Part of a small language model's weights: width 320, 12288 steps.
Each number is 50 + 12 x the weight over its row's rms, rounded and kept within 0 to 99. Layers, rows and columns count from 0. The size before them is the row's rms in percent of the matrix's.

# layer 4 MLP down (transposed), 640x320, rms 0.114, rows 261-267, columns 0-159
098:50 65 49 41 47 62 51 63 56 63 80 69 74 61 54 52 43 36 50 53 39 47 62 68 32 71 43 66 16 66 52 31 58 52 55 52 48 26 66 56 66 47 55 38 49 50 29 31 50 50 33 25 39 54 47 56 52 43 68 41 39 39 36 65 53 71 48 44 55 57 64 58 46 67 54 58 61 41 65 47 45 58 54 61 57 54 29 50 35 63 38 37 50 58 54 42 57 41 49 47 49 46 53 43 41 52 54 60 52 58 53 62 47 52 34 66 49 60 41 29 18 75 42 63 45 65 48 58 68 71 49 52 62 38 35 51 44 61 52 45 57 57 37 49 57 52 62 43 42 00 50 55 44 36 50 40 26 56 54 51
102:48 52 45 49 39 39 30 51 65 73 64 32 53 54 58 54 35 58 59 54 62 46 33 41 44 39 35 45 49 61 47 49 41 63 35 29 54 62 66 61 42 61 62 21 58 40 53 65 66 54 68 51 54 49 58 55 53 60 43 31 31 86 51 50 34 66 52 47 61 68 55 37 26 66 60 58 71 38 42 53 38 51 65 55 57 58 36 52 34 45 46 47 64 56 53 54 36 32 60 69 45 66 35 45 50 54 48 57 45 44 54 77 42 37 49 46 46 49 48 54 56 35 46 54 40 60 35 83 40 38 47 51 69 42 62 28 49 44 60 63 28 49 33 42 48 36 52 39 53 20 49 50 70 49 51 47 41 52 35 51
094:45 58 54 43 62 46 50 66 47 53 35 37 63 60 30 50 45 52 66 32 41 10 62 33 28 61 44 64 55 68 37 75 58 61 49 23 35 40 69 25 53 56 42 48 54 42 43 48 51 51 43 60 59 37 70 48 34 47 58 59 72 69 50 55 45 48 62 17 63 36 34 64 25 38 59 31 40 39 54 77 56 50 65 53 46 54 56 44 60 60 55 49 59 63 47 58 51 70 57 34 41 44 42 46 41 55 52 63 49 54 57 65 36 68 45 70 43 61 32 31 34 76 27 43 66 56 38 61 57 36 56 52 32 26 37 39 81 54 55 47 36 34 52 54 81 65 68 51 69 75 53 46 46 44 77 29 67 47 56 68
104:55 31 28 87 62 55 39 69 60 60 58 42 57 45 50 75 52 56 74 41 51 54 38 55 40 52 72 63 38 74 39 38 40 45 26 68 53 51 60 60 60 59 53 63 43 50 50 49 50 46 35 51 33 65 41 45 52 62 45 45 45 54 73 52 55 47 51 43 67 60 33 53 59 61 39 69 44 46 47 54 52 56 44 45 51 43 59 59 78 54 57 62 62 49 42 52 50 52 39 45 75 53 50 76 46 86 44 39 44 38 45 49 75 66 49 42 61 54 51 49 22 48 55 55 42 36 49 43 42 55 70 53 29 45 51 51 51 33 40 52 46 31 43 64 30 55 50 50 56 69 52 40 54 40 60 29 47 22 39 60
107:44 26 50 72 35 53 51 76 59 49 65 45 69 55 55 68 44 48 39 63 67 49 67 62 73 41 30 57 49 60 52 51 61 59 39 54 42 43 56 59 66 49 53 56 42 83 52 47 49 37 51 81 63 36 64 61 64 38 26 41 52 44 55 44 46 55 45 66 43 51 45 47 56 42 57 63 61 56 54 56 55 16 44 35 58 64 44 41 39 30 60 53 57 54 62 46 50 52 53 59 38 44 72 54 22 72 43 55 47 48 61 59 46 32 39 64 57 53 60 66 64 53 44 54 54 53 37 60 48 55 52 49 47 47 30 30 29 59 40 37 56 49 64 52 57 49 60 33 37 45 63 64 62 29 41 47 49 59 61 26
102:40 41 66 45 51 39 41 42 60 58 21 38 59 43 53 55 51 60 46 58 69 60 41 55 47 55 36 47 33 48 47 45 59 58 60 34 37 54 22 58 63 42 72 55 51 41 64 35 56 40 74 41 31 59 54 42 50 34 74 54 52 42 56 47 58 26 70 62 33 48 70 55 64 36 50 45 68 41 65 59 72 58 46 62 47 42 60 50 56 39 52 47 58 62 44 50 48 57 44 27 38 43 42 61 48 59 56 55 57 57 59 51 47 61 50 62 57 56 54 60 51 67 58 56 51 54 60 48 61 53 70 63 63 49 54 63 49 29 53 46 53 53 31 68 36 45 48 52 27 56 56 52 64 54 51 37 37 41 41 54
100:30 38 48 57 70 56 48 58 46 73 53 49 50 51 68 48 33 52 49 54 64 33 59 56 51 50 63 36 64 34 59 26 45 41 32 46 42 59 68 44 43 25 60 50 48 51 40 64 55 60 67 42 67 43 57 22 31 39 56 59 43 62 36 43 51 49 44 60 50 58 31 57 45 45 30 47 53 57 25 56 53 54 47 19 71 48 57 32 32 70 30 62 47 31 57 28 48 34 43 59 62 56 36 76 54 37 55 48 42 55 43 59 50 65 44 42 47 75 68 49 59 47 38 61 53 66 55 35 51 71 42 50 54 19 50 54 58 46 36 47 59 58 51 73 69 59 55 47 51 41 24 39 50 48 66 59 53 60 46 71
# layer 4 MLP gate, 640x320, rms 0.099, rows 262-268, columns 0-159
100:23 35 41 39 72 50 31 18 76 30 64 42 45 45 50 65 49 64 36 57 78 53 30 25 35 33 40 60 55 54 50 52 65 40 35 48 51 38 32 56 56 55 56 34 44 41 67 56 50 52 46 49 41 44 65 62 53 48 69 48 30 47 25 35 50 61 40 48 26 35 50 51 46 52 30 66 44 47 56 32 48 85 59 45 68 52 32 74 58 47 57 63 48 49 57 55 38 26 55 71 51 36 38 27 52 44 58 28 43 50 69 42 27 39 21 62 59 39 39 36 40 45 48 50 59 41 46 56 54 64 54 68 58 48 39 46 50 43 44 58 41 46 41 61 51 25 69 47 54 40 52 40 56 64 64 51 42 51 61 58
094:51 48 28 45 70 43 60 71 59 47 74 46 28 45 44 50 53 56 30 56 38 62 48 56 47 56 62 40 43 58 50 40 43 52 46 58 73 61 42 80 62 57 41 70 39 51 53 54 40 48 50 51 51 34 45 53 54 46 55 72 69 50 74 29 41 50 54 60 54 54 46 60 43 42 67 57 51 61 65 30 80 58 50 46 71 44 42 40 38 35 35 55 37 53 61 61 38 48 31 64 60 36 58 42 38 36 51 69 38 65 55 25 54 13 55 53 72 50 25 50 52 41 42 55 57 51 72 52 77 46 32 41 53 60 43 48 20 59 68 34 69 45 44 57 57 64 40 34 40 35 62 47 35 55 43 44 47 32 61 63
099:51 68 52 47 56 40 52 34 60 68 19 54 36 57 56 42 33 53 48 43 44 47 45 56 31 28 49 33 51 35 51 85 44 67 57 52 47 42 38 54 64 40 53 72 48 53 39 41 39 46 50 50 29 41 63 41 41 36 43 37 41 50 18 66 62 52 61 50 60 53 44 56 56 56 47 41 47 51 53 44 45 74 47 35 53 48 48 76 46 48 46 54 38 53 25 36 63 19 58 59 29 54 62 57 52 51 44 53 63 63 58 64 26 40 54 65 49 63 39 46 55 62 47 38 23 76 55 64 50 48 47 42 40 49 55 27 46 46 46 61 54 50 54 55 62 58 53 37 36 36 54 42 41 46 35 40 13 66 58 54
102:25 31 40 59 40 61 40 49 40 61 64 40 28 55 69 78 59 49 40 44 80 33 76 53 54 36 44 45 35 59 53 56 41 47 60 77 38 66 37 68 46 48 42 44 47 81 50 46 61 26 44 39 41 46 58 30 57 48 42 53 52 37 49 52 52 77 45 69 41 64 62 26 74 39 39 58 60 83 68 35 42 31 41 37 57 42 47 59 19 34 60 40 55 46 52 71 49 37 54 63 59 40 68 51 22 70 47 50 56 38 66 46 40 42 65 48 53 51 41 43 45 64 53 37 65 54 50 54 58 50 65 52 57 36 27 47 46 51 35 35 64 46 40 52 46 56 53 43 45 44 48 18 66 44 52 62 48 45 39 17
102:52 46 48 58 50 63 61 66 41 60 68 42 41 49 55 52 45 51 80 33 42 41 56 47 40 66 53 36 71 52 30 30 32 31 40 66 60 38 72 45 50 50 41 15 47 54 33 70 58 51 49 53 76 50 60 66 49 37 50 41 46 29 50 51 56 63 45 49 69 47 37 63 55 66 39 52 60 37 45 54 24 29 73 27 44 47 33 56 59 75 55 55 60 26 55 59 39 49 55 82 51 48 56 37 37 27 38 42 50 38 41 53 53 63 40 39 50 55 38 35 61 55 42 45 37 49 50 82 52 68 42 76 38 65 36 39 49 60 47 56 41 47 70 52 56 59 46 44 53 46 44 74 46 41 33 61 65 66 66 36
105:57 52 55 31 62 58 43 49 65 62 31 53 56 36 48 46 75 56 59 54 71 36 57 64 66 68 40 49 39 68 51 41 38 37 56 23 36 46 50 57 46 38 40 46 50 31 53 44 74 39 62 51 47 57 68 53 44 52 69 62 57 43 51 50 65 47 56 82 70 40 55 55 55 39 48 46 50 56 42 39 30 70 53 48 40 54 43 58 51 34 48 54 58 49 38 62 72 70 61 39 33 60 47 53 45 48 50 61 54 47 46 57 39 35 52 56 60 59 43 40 42 44 48 51 27 58 25 62 69 57 46 51 60 46 39 33 49 57 52 60 30 56 36 45 76 52 11 25 23 38 54 35 44 43 51 61 27 60 46 58
110:55 52 62 69 60 43 50 48 54 47 65 36 55 49 57 48 50 58 56 34 63 42 63 70 21 51 56 57 67 46 47 47 53 38 57 64 54 50 63 66 77 65 51 44 48 50 52 27 59 54 56 57 48 56 39 67 48 50 54 50 47 44 62 48 68 47 66 51 46 70 29 54 33 67 61 77 43 72 46 33 60 51 43 33 65 49 36 50 63 62 53 50 33 52 55 52 39 46 57 48 36 66 80 60 56 57 53 78 44 76 46 56 44 51 55 33 76 41 65 58 45 58 56 57 55 43 35 66 34 55 40 45 61 47 41 30 48 37 32 65 54 51 43 55 69 57 54 36 53 32 48 52 64 59 50 52 73 64 54 52
# layer 4 MLP up, 640x320, rms 0.107, rows 262-267, columns 0-159
106:42 41 57 57 78 41 30 61 49 51 57 40 54 56 54 54 40 56 47 40 58 53 59 42 38 43 45 55 62 55 45 44 46 66 23 59 39 44 46 62 72 57 48 24 41 30 35 47 64 44 51 49 61 37 60 66 37 45 42 44 37 45 40 63 38 54 37 41 49 69 65 41 52 45 44 53 58 53 53 26 45 39 51 38 48 51 49 85 74 54 52 48 45 49 49 55 36 56 47 47 68 50 42 55 47 65 41 71 46 67 54 27 26 42 42 61 24 38 48 47 44 33 43 72 42 51 34 60 48 50 44 41 36 50 60 41 47 38 54 40 44 48 50 47 44 30 49 43 72 23 64 63 60 54 40 24 64 36 56 41
086:40 47 73 32 37 30 37 48 43 53 64 46 56 50 54 56 33 60 79 20 67 52 60 56 60 58 34 45 58 49 58 61 42 40 51 54 54 53 66 49 42 41 73 48 35 45 42 57 50 43 61 38 50 61 26 58 77 70 59 49 42 64 66 43 76 47 68 43 39 52 66 42 42 61 26 42 31 54 66 63 57 45 51 42 49 52 47 66 65 51 36 55 60 43 33 54 61 48 61 34 39 53 42 46 77 48 43 36 65 65 37 65 55 73 58 29 64 42 53 58 51 60 39 32 53 41 65 67 51 49 63 39 59 47 53 80 58 61 53 61 49 64 48 56 40 52 58 51 41 55 36 66 61 68 23 43 37 47 44 27
104:51 45 55 58 41 49 26 40 52 50 46 28 64 47 38 44 37 41 38 49 56 53 42 51 61 54 32 42 35 42 68 42 53 71 65 57 65 53 64 31 43 45 41 41 49 58 43 58 43 68 31 31 41 54 25 53 58 33 49 60 23 62 51 47 17 32 66 38 56 72 61 28 43 49 44 47 63 49 45 79 41 43 32 52 55 55 26 62 40 62 47 29 34 40 28 54 41 54 63 59 67 58 50 72 41 64 64 52 72 39 28 50 38 76 37 62 41 47 80 43 54 42 45 67 51 46 39 42 65 63 61 36 29 44 36 39 51 40 52 52 39 60 58 65 35 36 47 58 40 47 45 54 49 35 68 55 50 48 32 47
109:23 47 37 61 46 63 48 67 34 50 49 59 53 42 58 71 69 60 58 44 81 56 67 50 54 38 41 44 39 71 59 63 52 53 60 52 40 26 63 53 53 26 42 72 57 90 34 38 61 59 55 45 66 40 43 38 43 46 32 42 55 41 59 42 55 67 44 57 32 69 45 40 61 60 47 58 61 62 55 40 47 51 28 38 60 46 36 63 44 26 49 62 62 39 54 42 60 52 44 74 53 53 65 54 54 52 48 58 56 68 64 50 23 77 72 60 55 59 47 42 51 57 67 34 46 49 24 44 65 50 50 45 53 30 47 50 56 54 54 72 49 55 36 60 52 86 42 61 15 19 69 48 47 56 53 50 52 58 50 33
100:70 52 63 58 43 41 62 58 48 54 40 55 44 59 42 57 41 36 51 44 41 44 48 50 34 48 81 59 63 40 42 38 46 56 33 69 60 45 53 46 46 62 53 39 56 54 32 29 45 64 49 65 78 68 61 56 30 51 43 54 53 55 41 59 40 48 44 12 78 38 27 56 45 38 46 71 50 50 32 41 61 54 50 33 52 71 41 41 40 73 53 58 52 43 57 35 42 53 50 70 61 71 59 30 42 35 37 48 34 47 39 74 28 53 34 71 43 55 46 53 49 38 51 34 48 54 55 61 43 38 50 70 23 61 61 36 40 65 35 42 67 42 72 38 68 51 62 60 61 50 35 58 49 43 35 70 62 50 55 23
100:62 41 63 42 52 44 39 54 53 44 54 50 44 42 33 75 47 56 39 64 30 47 55 58 35 31 57 37 67 67 68 73 58 54 37 44 50 52 33 49 63 38 56 44 54 61 41 47 41 52 52 55 50 59 53 50 61 45 56 53 18 57 57 60 52 44 34 56 54 54 59 19 45 41 46 71 21 46 49 61 61 52 60 42 67 26 57 52 46 29 17 41 32 44 44 42 47 56 44 61 34 53 60 59 55 57 37 48 25 56 67 51 38 42 44 60 45 58 71 43 64 49 38 73 63 56 36 45 34 56 52 28 28 51 54 35 48 40 66 73 71 17 55 36 56 65 43 32 54 59 44 47 51 48 42 33 55 42 42 30